Weights of a small GPT-style language model, trained from scratch on English Wikipedia: RMSNorm before each block, 375M tokens.
Each number is 500 + 25 x the weight over its row's rms, rounded and kept within 0 to 999. Layers, rows and columns count from 0. Numbers have three digits each. The size before them is the row's rms in percent of the matrix's.

# layer 2 MLP down, 256x1344, rms 0.0604, rows 116-240, columns 112-223
102:502452517492477460443483489488497547468465434535524492537517512501516533480490477513530500510518501471525504524471503485496523505510529493532511516485487530514529536515494500458499488490500509533492488468518524501500541492483491505525537495485518510506484522493560466476492521503510542511523512518525498465453471492499509494516488480444
097:513516537471464501488496503490518493508497509485518503478475514499473504497464505519512520513490491470440496527499511488510466488491502494500457485500508508499570535516454489509515505477482491548513527500480485509464522538523483488554487495476498517493509542493520518448554522503498522513508515505483484469499507522545507512489476513478
099:484490511575497487519489460509469498531462520537532557494548496511498514484507523527463492504500489541511495486535481491487501492519520476467499509492469464527453495512533558518484508471485505503500479469511514472540464495464521525477473506551507510494489500503534517509497518538538507530453508525498511475518498492528510497505495528470
099:500528534495493498471489498513557495496520485485516475532470509513506531491471495491515534490491486527546491456532532478504502502489463480477489493472489476467519480518536534504542482500538470495495479497496481500493503467507504476494465476526478521510509506561528501493445498502483540582491468564504502532493509465512551485505508505476
092:490455481450515493498483515484440499499465455492506504488532489520525477554520484500501467468479512484500475462463547527514550458513482495470475482473513546499521513444549473465489509521481472523475512510513532495529490534427509528515519518512491500497506488449461536489477519447490514492491520500513517505461493517474503514507530528508
096:529519525490528507504537462521510509514521517532496507535481487476471475492480537491497493522499439480473460512512485498522556485496447488535491543514531513506463562474523485478507516534487482428479517529498528518488503506515488501516537502505518507460501511480487553494438522473496496507499456477517534493478501486497519519489502462520
094:540501549484483519492531478500492521516491533488519495565549450463494508521512467529496491514471463514521463495463508495501469525487504518468475496489488439536503501486513476478461476479517466521514523532485482507470471483527503504530511578471495463504532514494505495483523549528525465482509476485479463461469506507539530520473537485499
204:476454490496501491471518489494524499501536478514529472503459505528545489482472529502503508468502509499474496466543537486526521555449522518496507507502565499498473478487510491570471485489504494490522548515508491526471486489481515542483448515497514483523507512548528513481518489470492475513481523488507464511529498505470523477460510483493
103:469498476496561529526509472517493499538499496532500488515502490529466489512509514463485526532512510486527508503502483485480480471550506494475496512507501495520476553528542527478495535519521505558553462457509506479515497474494504475488519503519492506452495499496495493503511501524483479478503518495491500482474485523507485492491506536491
093:523542489497513530467532477543484532518474499509460506465499501498518514522488541505488501543506534496492538469514530530495525508482507491557487509484498479496516501499504508563495506444458536523463482500538460541479517535470467502524486483510498476518496466521540524480463530485493519509499464515512439501512500502526543481502513499508
096:495487470471513509520510515496476509488496479531513497506504516513480515533478490492477471523500468500509494498479509486506492552491497519507497536496489536481535486464496521521506529521499504525514511547497488518508498532543480508514516527479526509485480490477507493524513527538512498556552522510520511442512504525460514487511493519484
096:490489495532498513501533473500489512512530453488498546488500521514506522546472560458425480509495530542500511494487520449508465509485500513496461450486547507498461520515505499521538517496463487486525527528507500494484481562532499484432461506515478521538545444474517499508475491454511478481494494500473507529551509517522525493505516511493
100:523497490531516472508498476498501539508517486477520533482529495490522486493459525472494522503494507486487518453455530555506493507482512479462500505499449472493471533525485493496458482504493490498474496504454438450528534498488501494542547458500484506468432492519552480511500458527490498550514484483479501488490456521492489511500490485489
100:509463514525511484506511464523513568484494542467489540504554488482520498451563521501513485500518497481517487513485508505478537422486508490524550493536489538467442482441473456471480450511483521477498503549511482504540526497499466515473469512535529556486522488472478473502512541448491532478430494514467470482516493480520480495477555501463
095:489476518432478505545501475486508467518522488505522528504522536444542529475480442488524488514498493503514470460547490494510510521559498505513505495512483520502473516542530507513465516507525514517549519511462540478497526521529509526506500474543496440478478497528533492510528515490460498453524523476494492455489477478496466530480470491508
096:510545518504524518486477493529490481473528518535506454532532497466535489494502528476489492521469490512445505529549518520507486536487468511487468517494522508482516428469480459498518491516443513509516485506464466499495486515555512496549492471484496479536528541449529457507484481504496509473492507501503507475489502502497532488507462528505
094:522516493521485508493488522477517483531503470530527520504491490478507494456503460499483518469477478506484470508535488531459534475535474544500468484465471519497508489498499501505522510457514533533467470451521483485494476546485486513482526485493502501531477492523493477508514489501532489528495511450525492494513510468522500471478476500509
097:496561542502491493489495505489496514502509449534497496506471492479497521480521556495514541538500501475507523527522497495516522503470495482470468507502521496480513520516506465493517498505529506519502501478485511525507475493500483503468551513563474506513506493478475509513509508479482476541503465505510510474475518474503441545497530470486
099:527510490499510504457493489483508532501507472488495527560476507509461511523515480550501518482504480487520532499479463497504492526513484510512501494439481436497428540478510490513513448533523447517504484500474516488460563489480523504532532535460490559501490503506514507528537472506524516533503485488533493512461503524500479488471484497530
103:544475473495523538497471485505502519508525426491487513450514504483514499488454482506474466549547507487510462530500491526458473497524520520510528475505495513526489492465503493457473446500547513476460505494496479494505501489475498502460492530502526528504499500459488489479497492482522515489492484450487518467567478521508512537461504482489
091:496540519494505527484523512544520515504501504508512525466486465510454466536484496488485480455474505443477467497509484542498491559426465498524501530514470520502521464474496546515506513492516501566535510512487505490473498450566535518502481520500517514503560505521518509501542536492501465503515495544458488488508475488539504520520527507474
097:476460539485498530449517499514471501477534501486499505521523468520437553483518527471437514441566532551485516532547483476520466496501526525505527480478497474514485469506547564496555536517493481465539512490506441546530499515472497492496502479507537552512503460495440440479455517488525506506533477481464491506483460453505530483542481505453
088:511492493496477497495509537504486478487492463518480501485524520536482518520524511519437572443522509527522469497536517505481510499514497528558462494520510503472476477469530516463487533541481485490496515497487530463526522506496497494448483496507522490486482486500485563539489432456517504496516508523545484493517471486531519479486484472521
094:504497516501511498531471515484476519494494503466520472495482503471520527504525546513486521521504467502516475512466547511489465494490467533485502505493459535474533482521516515500470494506476461508501496486532481499508507549491511487471474503477517478508520522449481475496445461442491438506499527498456482421524496519522520480523523478482
098:488486527492546527508499486460507487507518485488448494493534489427525512532472488538519500510532516499532470481487497516489534487509474509519513468497506512507505505526476496500520463487493506469475526465497432496513497502491481503548510452460536507545480472508518511504478537452525516476475533521498525470529493516515487503462466475489
105:496523487521484516502481478509556506490512482472481488509481479531502462518522453507504497485462473527519510499479510480499492436522524484460474461496494524497506507535467478495492506497506504529486488479542474478497457526488493492479477482469510505476469473492504469501504485508475533487521498484497507510497560498495438470468452513481
095:522483474467472495466496458431530518507474522503518467464518454459505493426492455480473497526519507511491524508520490538507528501512512578491511523508515500506556506449478493518515520486492495492483470520488498469490482451526434512565485521506513468470502511469502515478461492532474496493494563497521525461496520463488484458468534486536
100:485530534503529533474476518494491474538503502511503527454488523494540501467489518494527481488561514519442485510512532494517490528500505490488457475502518485498510438508508512523475517504487462505543498469517505500535472512494511531465513467488478506508483466499502490495520507476565482502497495534473520492499501504503498479510519488526
094:471473488490502491496492520481472528536512475479528508537494508485532525524479538557464498491530486533524476497456464471456493495490490562518535465525525508499502487470516504523501521478471496485520512512510519465493545506493457513534472500465472529525516453509513508495483505478473477476509483499528480527498508503522484476529461480489
100:520473515501470490472503522496512500531504467476515501496496540471503440497461522503531494524494457500502474484530504547520485512521540508501480517500539486504490521478519462519514534465491495517492497519517550491516450505497530508550515512494531548549541527489527559491521485501520485458547505516526538489510504557470491519530497460537
103:495501459509503473480459479499469575481504495487522512496517513488452492490473496499453512495460489539509504556488514535494459437528485514522495478516481520512574510485469506478518481487472514471521511523534513506519506491509532506516525463479464519519488492455496528482506509482500488500470509497471533500519471504478538519517507500455
099:482462471479456501508541451510474507518469520538517495517504469499493518471518478454465552527470509520548511482506491467523503567458514472551504484474554470561494456498503527525528521506483540548503513517491511541529506488515426498514513516495500510508509497521488514545508449481497480551482477487483522543527485483501493489505502477532
102:529495476513491478470498474507528535500528538519538455473509496473486511497526510514483533487465508489519498523505484477529450496506464494470510470527495527496475488503486495468503500533454497514519508478479515467452501487522512495505492547513482532495495483488495511504454512509565465525472506471539490517513512503462490549515490475487
094:521451495489479475487534503478520451481524477544501527532478479476500457485479476506466502505533529554488439490524501471518516507496496517510499519488503501469497523519512522481514490540526515481478498490487465450504490509517468484438494490476503490493530516514480454483514491495528544473499495503558423524477499508504452538481485501513
095:530509457508507535460501489537487486495507558481472477503469476515466519546476513488495547498474510478468516540496504501482457514521498548506492509524512503482518513517503495504485500490476466457486529456475479525505470526484492483538494503500475513561456480496485505521507538526489446483484497474491505541496534468463470531531504490495
100:472513492478535493488556498524514461490474495496502502524481507511476533503484518468516547506483502539490514485513483492515498511524510516445556499509511513524503489497511554512470507487478520528477440500498488516508486477509534443529539525496474489545500503511515460534492478516486462506539477513518506468496515452520496515526494492539
110:506487498490487476516553449503474515499498549474505507454457532521501475538495537500484497469477533488509512497459495495525505525501509497522520481496475505485493498484573537447510517475456471478501497560482504488511540541503487513510504515496487533512507523525525458523506495505497485487453466511461492510496490514517516504524505528533
102:517466502487505561458553476496543512516495495502499524460475524532511549532498500471495466484511548549508487527536481499559526524487526524517486549496521542526500496513503524503495514509500469471545500522508488464461493517474491548522520550517479481503473506471501520458518528471496483506521522504444511479539485471465450423468481454520
096:451503510487511543492487461511516548529508500525497477495530492461488486502546529500473532511439523468559461520532512524511452490528486500481486514461512479480521475530525525515541513475486548511532509462483579459483494472492511454499484503535514532533484502500468488479517440540516505504500485531480480501520491520510486512496532555505
098:521519485498506456514505500511487509516522504506513472486491471489479493501581494490525510511499509526491483505490514512533480542468506503506484495539496513487494559432492492504474517509465541482480536490515472521477519512512493537442497521515530476549499522506521531549530525499541502523483517467552537499491512461495491491490503506526
096:534464509457518524534497500501489474456556521482520483514541551488538504512492546501484485498534488493497502529507467505492532473516516458491476503505528505483473504461489542475495512490431527524443482436505492504537517519461493521503456498524504512461490511512473491483518529482472496531447511458488494504532518477518549493484508480494
102:549502456509471505509473555528456503496503490501500511551474476513502502538465520454518504517526532481485469510500474500542501506521502466464485471496513456505488474461477479489482477523524481465470479515512469518492488475543490538445495507502496491491490478510470525504474530436470503558511529462505521489480480479450483462435509493523
101:507516500508495521499471522510482564498473517537478498509510497502483507513541503506525466476513475483534491539491474530516482500492500496484468480478493478532529507546494508488505477500515508493471494471519498512504529509477497480509521518490513497492514500519493492454520506460531462517511510492474497456484553525453474525492496497499
099:505466494525460446504520493531518489545506478502494501462520521483509542526510539550518486456507543531488529503488545504470521503512514493458455508515487518496506527525499505470525471460497514493472511479489508517529485512489483515532478485502548516531509423455520522522498482519542553476520528504497505495431516478516516515496506473502
103:549494526481500521505473510507464514499521503501497491499523501491491495496528482467507499536506466502524480469501516536469494502509472446554452468501533538473463495534510481471508503492516466551496515494536494500528485507517475490462509546497530477505499513570529492530478476481520505470518501499475523505512495507453517506507447485456
095:534514508514466456473485477494507521460519523482514500503507489507478536482482478492533455484544526514503519486540525513492529506471493454528515515504490519512546475523478540472489486498519474436492492500496455540496491517514507524507522461543543483518506474529492514505513513495465473507434492493538489532515502516470480581507536492501
098:496505486537549507550511491531531559541503504508506495493496483540473488507542593480473506511496502510486477485566492545488471532490494530495480480474510507449491471487514493480518503477462539523548474522471500463457478558488477452420496432509510482501475463511542541491518494466488484484477465452492499501523495479463518495483493489517
099:519487502497535501502480502455482532499487517503526512515520476514480493549506514526492486471493509448542514461469538520474474494479493526493502511509451492507486533501495500462487466521536487501504484504482506508518449537511493539480504497489524459521518483491538453498514483482528449520494518532476535465444497477532510523503496524478
098:510504531481564513512513517516476506527508502524520554524488514543503466495531520472508533556499546505482512546496476521528479458533533488524491517506473518471497503484456527493538487465499461469524475478499508485520507513465491489506547522466473476493559482486496516481508523491499509496486522558491535520526545486498478533506527512515
117:496501457517520526522550521548473532532512490515494482498480511509541528512483499477483499554507501477521455456469499509486517506445499519501482481488526522509494521483537560532484483507518502519482538505484505463502484494481505568498437504517438490503524525527524519513523493464511491495460542516475467530533477505528547470500539524479
097:520487492497501525451414558521523510520498515458488497527505488497440504495475523469514544536496513497492476456444501490523498506527535467502480497508475531462504474508468468479469475486494500511519491456492542487481495509468461468489509482429509484539509462472497522522490508523496480523538512505498474464493484549494459492485502495502
093:512516541487511541507486560519571487537494477494498511541488498512514506520501488514514474536461476461465526469487470483464483491482474512504545501494479439490511510464507486501491476503504499497521515497510517493514499527489507503526463499484500493543514528519456516498528520522467489515492524522483509508466473464506492501509473473468
103:519482509473480475502537533502465499488483536496503486484502504520522496519493500484506485501486481501439516463481462475475488525465474475547508502478516504492509464516544503498457495502519490508522509479502481490528475518504515560539475468510519489480481512497484481558503522506473530517479459491473506516481537504485554487443517528508
098:475522499509496506538526487525500489516509474472483532415488500501555535493474468505454509476496512545512510506527501462522495497530539476461532471512483513492520504518533478514458475481507517461478479525493486445531529474506494492494517525507491508484494458511504489492472502517494463493498466470493541475516562516484523485527455563480
098:522505491517527491498505465504497536528509499489488508516534499499494444483497522470488527493516500493522518502533486560485521478516505499504488506531467544487494488525476465482518476500521484528522466546496489491509516479499497505464533472522502496461539488486510456510546508517493495504539542491468511435507506498499526487481463502493
099:547471463474487421493526494507482537449474531491505475546480494525498503526487464492549488491546487514512500498488479498477511540470471524547524500509516483521505460526516507487442518505490490477544505535529468466536502504485502481523512430500464505521530534483516500517531442527523515519493495504463460500488501522516452540476467507498
102:487532442496510512503557503503501527488473495525541487500477527499508484496509502471515523505500495520498520487497516519465546534554468500502513529540486492476503548446519550505495542468493487530507513482493469529552531479530525524474465515519492542515503465490509509520511477488506504485451546480520458500483489511491517510529494478501
099:497539573526502486485532505471422528510517474481554478520472507558514502514512534422517488472491476503516527500525468515499506499507478530482508463542511524470471517535484489493507532503511513473512512510488488483515516499496521533506507521470542506455537483464499508480512533440469517496486504551497520505490479476525517520503445469483
094:492471516457515492508520478483494510478493472492484505529476499498493528524472519508475524461447549530552532524490499477494500412545515498485488504487485518555486464507481519515497499509500502502485491514464523544511546507483509504481518474511495467483507524497505541459476508482500480442486548526475487444452503522511514485527456536495
097:537510471488526486501500524459473512520521501461496523474500497490514497529551509492493553491530512492517512520492488491526499491544513543468477460519490548490484484443466459491520489514491461478498519507503495513537470500500527521478529539477468476519481498484494484511472540473491561504450513492482554455467497482491511514547522484529
096:502493497516485494497510465479496512524521498514512458497540447456521508533467499463526533521479510510467470496519493541471500508465481527533546509506514489501497501493490558489511489482485497500482479515487524520524505495499507480464501533502473504495522540457502488497496535474487504517468500473526503464484467508503533475534499475497
095:476495494517489546521507469492550486492477474519478466499448482482551520510472496504479507505499510499511536444557518497501546544478484513501533500481511536514510499519528506503521517552525524495513517480471534482503532502534486518492473486490516521531492449524537455536473471516483489506529502517505478473482533481515501508499472493532
097:528496468493497446536474500471518508455535532473532475546495514468538536505494482443500476539557486506507482495517515510498521507454512514478494548554524526488516509513486506505470498462518478495496507533501523564557518519537478516487471483476460479541460472505477489532488499454482484538491504489539503476498534496570505498519520471503
096:464489529524546462499489537477471521514468509530507515475492469511501451538493516526533483535480509451489528493468510505538493529483550507516460542483535471491500480471495447487478487494476530500485488538521463542551520530479501507474471471467522491502501549492490500515519562511465562488519533520534492555492509473495507459510502486492
095:500476484527517528494500456524511475521475442491477512498501516504529512509511489520484526446466501507476517487500498472562470504505492483498504498510487489468540515503496544513490455515540498513512490503471467519509468520487487499500494527511509513517474532482509490497497544529461440488463495512469511502501501557451503501495482535510
093:483480518569526499509484512488486491486459534440469510518492493521544506473563547521500520478513517495496499508488522511538545454525469464522520485517537501485533496487462513493477462522482526474472501553526510490518503457489497519472475522529494506487533552490493456526497496483521474488485472467483480504514532505499520489528506528460
096:524505530499479501491506478453489560515487539518509470523475529493518493542542553500505478479553529523456473534446482547475498469512483531523480452486485522545508514472507467493504490475511493499523517506487482506477492453474496492469501474510505469448495519484518476505495493476510507534478491482493520493541490522509499514492464564550
095:539476525501514527472491509486532531469478504479458512512448483506492463507476507488496506434494501454528551438508500473480519499503484511474538560484477481463525473529519505507489549465495528495527503478500488477514479517482523509499485491520483478535464456569479460503486480523505519518520476516471476531520506503497493510494478456532
098:533489508489494501511478517509490519533457517475556529474495471501507503466500494500492566471537533484491518497479494485432455504483499455478516516474476534465478497502499517509501514519468531486519516493479504513494498464530481519507500458487471509524513473535509492509504453518521482482545523532542505525542508477475494496479485503499
106:486553450479505524472518508522513517522435489487492490460545463514489494507524502519533548510488485513500513462476493497492512534513509506533487517479481523500517526503470483519485525525493548530492502458500520482476480453513498507461509493520493502529488494517514533470498461515476496518525474513491480546487513521485466489509463470507
099:508503539488532450524482499484462508489496499515461563532513506507515508503537500491496539506484492474488483479503549528456547474520507488497511491485485497465494515418518518519523497526473503515484465509491515488481511508506531490499530505503532449479501508459473530524493530514494463550526521496485502529549509487492501493527501497517
089:487501549472475501493517491515474494478477502488472516511522509528506467502531534477533515495495499503514530484514469522549498479503541514490509557549527504508487487518495505491511503517523515463511520487536537479507472482523496496485503526522544516512527444473515516485499487469500488509477485483469473508467475502481491566501497504524
097:492519492514500524484490526556508524559507459556503487514482509493492516510497493548494504501509473507507528515519487488460504461527525505503525504490509462503479442480473487500470501512499484478532522505458518555497509486457509494480527478508499483517451551508466513499491527510514510529482490510482507532493532523475452515487482433521
096:514526480502475506503544455505506496512522543494502478505492497506505504520486502489496503533512498449528462483498462464465480507470430509541479514491536511528461533483497485486492458489490486486490519523494457507482541479492487472479485485526525476525551512511468539486511499484491549522484470483522521501512523497498545513520500514514
099:503539495513466477502528543505480475479485523490484493466479524467516494502545544503504454499519490517509506446480517536463488508514486493504552545541493482507487508533486517531520513527510525501461504495516542472474469442501510510521495519477516454497540496474506426537535542541548480508493517489528516480528500501496511515522518525530
096:554500514511487512530488487545509486528478477514509520504518487530495477507501500487487488479468527497497523475512487482497494500475561494483534511497490500515496496473503476533466526517527548491511523479515520502497511486501486495464547537509486504516504502466538432458528511465491522507490500495525500491523488550550481571505492497483
101:471478502467505530515508490543533524470511519576526541512503513496501475534493461497483465465489509469462488517508515464510535461505513496513502511470516506477483513514504557527523457523500543485517490494506507499531493484532495495482524521532493462434523535482518517480480541553486515474490491509503495476486469480522487481499460487487
100:502475472488492543530491520503500484539507495510443485502457513523503472493478476549517549432516514496512474529453474509442507470545473456482519488542444472474485534471521538501528514454498519474511465534492514490544540484468508467499507488488518467515475488538470487476480453506546489522498499493497490492502519478528483518500482540519
091:456549497492515496525549477492496524518519504518475493422440469475477446487522494476522499498520509552501472504539533531457529510516476496540480528521451502492539532504523479501518491487498481495464478487472517507531446455505509472550580474514409492489517519493494508510478510473535490480543520526548503520512526504545518527505525523489
095:505502515503506516494473512506505535522517477481493492540492502466538519496457479498524475480510501528468524527479496548513464490473516519480544463559500470519512469506491460518507498521488440468515529499470480508546519493520499493492489511492478503489525499478497462534490467458511479470435488500464500483512482505485528510506505483530
102:483509503536514456519522491506523514479516504533577507465493567527462496496471487485522530537511542482505480472527510508493552489516525473471458501489520452486464476510494498498497487475473519516466533542483467443507482498471467508519463473506515500508461469503502501491517512468495516472473498504531489518468445517491480489485526486503
103:519496526529509488452461527535490518478441507510449540539530489481492522487468505517506474513457481497516494513506564498492508506502503484486538453495442444532515478510530506529508503488494502564475515491489456500497551451498470495524539476464460536531520488500532464501525449530488453520500490518503507533515515500474531537532498498503
102:507568515515484489469470542535488515472443509487485522505478477510523515500523477537496486477473456512531484502460474528451536499489478498495524494501546486532480491513502503532471501511510478492445505493496447475489488492542546512507454486553516489480505492501497492482574522503528543492499534503531518516466495492495516484511513474502
097:473503548510460461503498488490479496482535536500548481546542492536447492479496505502469520510469467506506502542469518546491456536520493472533482523498472450505494513488513557473517514513526500519480489496566507505471511532544503509527525446511547458471488527442515502501528483482482483528474501514527496490499450469517489543493461494493
091:547450482516478497550481408475458506535505463497507495525485482564498439528503517547448489511510469575507481534466465534497551512530457517520493478496519469479453494493495508513501514482498471463511503484516511499485514524471492501480466523502503528464504540504488508506528541450516528536513537495535513538502540536523522497479512472515
094:488520462531499480567494511507503543544485521488488482513529519477535489505499485525531517515490503495506485529460540566450508476479532458532484530539512481474509500489505508470448504509525453463494519554476525484487502503522465513499514515507519519501455490520460495487492513523516485479517490471489558526444555484509478491517507526509
095:460419474538440531469525499519507505538540491508501538550513489481525506536496461517534472486514489479486490458540480477493512527492516498504492534515511519463503520509499520523499454530497499539498516517506480519514483482530528494509533472533542545436522526459523503478493533512496526491510470522446473513535493491537520518534482488507
096:485513499485551508505510493492485492432492483525498524479493546521496503475514470551505501504563494423533495545455550489511515529517476470451446504523492538452480521488498491498507487472547520517466505509486496516470503489480483520450497516542486465450492451486484533545481546478491471538483448486494482526510507492491505484543499523524
102:498492527454528555526455486452486513509510500464524529521526509502553479510524496548485505461465502505492532498503471480517500511524478519550467469508551503528472535500453473531520492471460511508489488458497499547495504511475507498487519489507471514469502495515469512538534507477516525481465517480491510485478500494538492456504468488474
097:527495539512502474503472482464507504512531491557513448503508504505494457533482557512470480503521507500451534506509481489544504514471492491473480509511488545529505479504491492521464501513471527516531510538454495463501508463558564462500498528521529499498473460524527490507501495481481540502474494503482502487485502510444470530468530501527
090:515514529463489531474499545499504511501494498525487483493519527497483515462480489505446542479459481460489515484463492494495496548529437512476552512520520467525494485513466506495497534482482516530480521480493534526494488511491520515477544499432503479502508504493472525495500532484496507530530514521481517466513516496486463517517517460477
099:511481504473451513502454478529453516446534498479524529527562507516520493544504481530529497468462501496532524533506504480533449489506537485549503485521525571509545506478529476458504523464477511565507482494473496523450547498489496474484480512535473506496538526531469501497530502525521555502512507506481503514512526495500533514502499531475
098:489472515494511484508543511488509503477493506491541472468501478509528485473478515482503503492521520487460545449550495492538499520510442497484502495484532501521526507481495476488523476519456511462517499536469480498469455477536462503516496520510455481495492498531510506497510512493494511484490517497522479516529504465500520476500521476486
093:528490540502463497492529520443532530512488549541468501486520464516476505516472561468490495518513496523498487467484502531533479542487556480506488527516491508486503464534554486535529527541492511490510509502528509512463506490517509529503510510504448517474496514502530473521487504484477522464523497432485503476518515457508474488551504495469
098:491545503479563514472484482416560477495465470521523470518467523478502508504522467502500482452482525553491499518507528521514520483517471483468510504511490531488513502506482504479524511528519462503484486510507500502521528473462529480471492520477527481516488516460490486490470541502472499459544522532489501481489549486493479472498516515481
097:524475467492528478502515454522543494503484465481477465536476504470489549525488528525497451489524478525462507493461507503525460504498494455516499522505503479476547488520478487488484500464479468460504516487488508522494531496473482485516517464526482518517537460477507507522522536482470509492505521484483550475497549474459504470520529476514
112:489502462490524465506498518507509506490500483495549499490452515503502537493495507530475538487487500495519533495490503473489499485461506478471540500495509504507542478505544490506523511499463508491546500493500488517511475524544528520500553452541505515480533497479453525464480509499474535477522466508538484516507552481485538559499502490472
096:533514465530522488551496503499518495466499485478485527497480513521501499471539490505500528510501483461502523522473483507477463474481507472463536511471450522479483508540466481465497496474457501498467481494519499508497528500459536494474512479529469456501528513507503502467506484499476504486510539532485489538464480455518499516530476538498
133:509509442462494488503434577525507538506495511462499549465451561526467513468515495500515547494481506541487537525460502454479505497508521470487518560495501503479468487496471492504509450468468528518505494514494515490490487498496481527511529493492495469466514522424522542499520493504480536502530492502485506500478523527532506523512520538522
104:514494478504483567495529491538534498508515509513462465510517539479492519504525490482451515495498501487488463457487516499523507561481479531530517508495490485513540493485525555458459519490497511541545492519512464490494501482521515490473493508512481526523511498514464496507515532476466525506535465509501480492501466477545514500493496515541
098:535489513446464488485482494466453541487520517514446494491513515479498544535502485496537511481500519522484472497471477501488517494487507503466524511476533506490498568487505509508491479510495511480482532512498488566466499477488511513511543461527517468535519469526522472499527506488483530506510542509467515492497510515484483478506539500538
095:488502524502514530508514511513486516547534448500495488538452479507477532519512561500499503495483498467536570472510485475455516535506534541523507474490548473455544491458483534484483472532487556487498443462493549493479510492508492516540469461538507492518510506467510577491521503506531494467489475477521464515474468494492501516510490497485
092:503479503526503556509496444511509522491511490512538510544509536491456514500505553504458487504489527486519530486483475455505540531485536537448448437521531490499500460524482513495487465487498475486524508487483538508509481508503456476502496527570491506479486468501510463490524485483504530520500467506509490488477472458481468456480471512485
097:498516460530556489475498507523507485482565491510461490541497483501511430509537506536510523489485526510468446499480501523519475501490462431532509517506533524533485442464468500502497523484498524488470464529507523461470470499539540473497503511539528493525516487492460463527484513497508520530492456536464480559523530523536487473478509474556
096:538492521473496483514475531516467525481512526546533510550471519519509488493519523459523506541526469521545503520452451517510509480499533501520492502535483557492492483468519504510506493485490527455516508529495517505499523508467486505511457508510501516484505479481512490493490514497503451488487542489486514496488471497546524500466505496508
096:490516504507517489502495522494465506523480521464491448458501494479497491497511498536526511521525536508503483508493488513493452470495497498491499499516500526535520464515460467486494489489439443477487515468510548507489496481512532459541514504452469475531484526500498461476533503455517538480462498528495519516473519475550489504498471466511
102:475494529509502492524505526511541498557502490492492508497492502531507442473486478487474506506474460483515479497530492483509458516538504525474512495477521511475529494463493496460498469509460506536516485497469461479566475507523498489485502525481528473506478494566523510498493453494529517551463536504475469532516487490498458512466547508510
095:532481458478496473493487485521458505450530533498450524502496464428470499524468494518520509489480492482556501463544494509503504512509450504470556467536519483464464542493530517519500508496493498524558480544499528447514541487513512510482511550527434530527483491490516491555469486552562514517503509468504498525493486506458477504498534509535
096:498446474472472482520498470484465459450469491488428470458456532488540526501541465503474524488498491523513453500530486501467465507484485485486529495519465500500437468469521488476461527498505476546545490481485557513465458506507530482490513488503488468515454494533517510496509487544510508510515448501516509504499502539475437519528482474485
094:443462501521525513492501481501518507487507487532500467503486529478462550479529503460484474564562527483493504510506554511460515452464520522500520535499492516465521478494485466540497527528537492449476510533498516525531512522509501508517474465477503470515467513488500482493468484470449477488468496519508526487519496503497520492478483544538
097:524500487500502518509486467522513502487526516506502463435490513485519447467482467469494535473509453462464483493483497494466502495492524539459485545511482480494495547526484496484506510461514510499464496507504451460467477487420484505478503484492431500482490480502530520480476526504443497495526507494516480533464513510489476495499508505487
102:529509496483523497487509493493515502484480531544516480510495501519512486498510466465505515477509522494488541514494520532518534463467479511491559505509505470512517522487438485482488497478491487472460500483484490502503509544492503482445483489506471476479505517478489494501525531507463538484517514487543550466503482421486505471546493487507
090:527515503524547527504460522533489473478458547530548556541469503509501516506529452505536485511454489476541521492474516491449474505536495503499495518491481517503478496493537516497463508527518492529559534548489490501517504485486518525457506521520491455510467470495482482493518473482503463494487481517495495523512487514462469539526540473503
114:516498500523527495491483525491507520505495487514545512494510512499490506494514489497514489478514490449485492514491506444506507473509529499527475520513521497478519476474476433484535505465518485501472500545508493527449507527520491495519498486522530458515531434459499532516500540504488536518467460497527487480503473511523518531480524507474
098:461498476491539442505522453500498510447475488560452493521495507464484517529486513474502508488487508467526504480483483516458542491534538506484562549468469566502510495518494499529498448478564488501499509528545505507507467478534515506502518507493479499447507474483503515488520514504473463537522527500473507507483489520528486491467534488486
101:501491485524474513541521493508504495478513465488505472469507478467472509476501478449487489475511519476520506498503502509493497541505503456564509486488491464500494482514483461515492501509520477539472501546518470498535462433515466521492471536465530518495489475539499501473535470546530500525523467510493466480532475491518529487524519499499
099:505515498489473477512464531474543537503499482455483519508555498476481476504528493506509512500516529509507491574496508559498506453511497497493482495512556505537490483474468470457517460513515489509513525494478523533479513463477512515501507474517480505486513488455473481471505514502536492482470486496503508481494451489506480489513506475513
119:492503542478492506485556517480515498531507494484501481517553450511529523482454493483506506521504496479519490425508514514508505462505509545518460495491505531470479501541556481505457474551541495532540495514471483494523499509503487515495485508467513500485525483504509495500564479493520474514520526522518485498533459486505506509528503506469
099:496455503488487522497543483524536530506528475518502527449512506547518500476497524501471512521558511504518535539534504516478542479540526484527488511489476501448529485524517466505506526511497510441493491527484478464508551485492463547495539524520481582513496536540512499483502463444497488511525531465506489494463535500449509475481461508476
102:476517488503472476531478519486485479517514509470523547490535538530521479517497471465492449522507476473534489523491476474511486493536504490505541502493521508516530516547464502487522531484464453515467522526537512543487532494533495485473530512479473478496521539472474526507555498545477502483523490551489492469477503467516523489498489475475
102:494472484452452483482535480506489493522501469472497511514506510486444438515472449500469498542480498533500493456505499474508477560503481509520549506514512451486507510491548526489495525471454575518558507504525501474560471518554517525483564464502528508512517498513520505518481508578525500535509467508495510476530564498489501493528441494487
098:468504563453464486526489473499473458507497494500500534499508473485525512502500516494484478534525547486545457503549513485521525472488455492497502511467552523517507527542496462502514484540559488489536480504530513478523485521487500545499482537513513469501508462493511505481477524515528489492496501562480506507502520515520550449503492475514
099:466494454495502525473495477491505492469510509523499546507452479542498460503506524510516507496486544481506482519505520463468499492514544517464545493496512450478451505503502520501482502539465527520506525403474473494480536501526505486495483511535511498504490502529462514530496490549484521465524455518509485491489495479500481506505492490497
095:482524471508511538477485529507526534464474514496490512488466470507490579508497518480503480490465522467477508481480500474496520570514470503524517483469533440491481541539528502464488496482501523489502524498516465510524493539521520486508510478547487526517491528497489514493467478511469507524514516486476489519467466524475464504490508457433
097:499498497473517534505503509493504492487481494486508506517465489525486478508512493525533512487515505494521486528488503469492449516513488444502460472474534495529492502504494474510493502473500518523512542519512489523500487475481484514503501512530509520522524527546504539528499490438537483512493480537453506532459471512494505478498515486513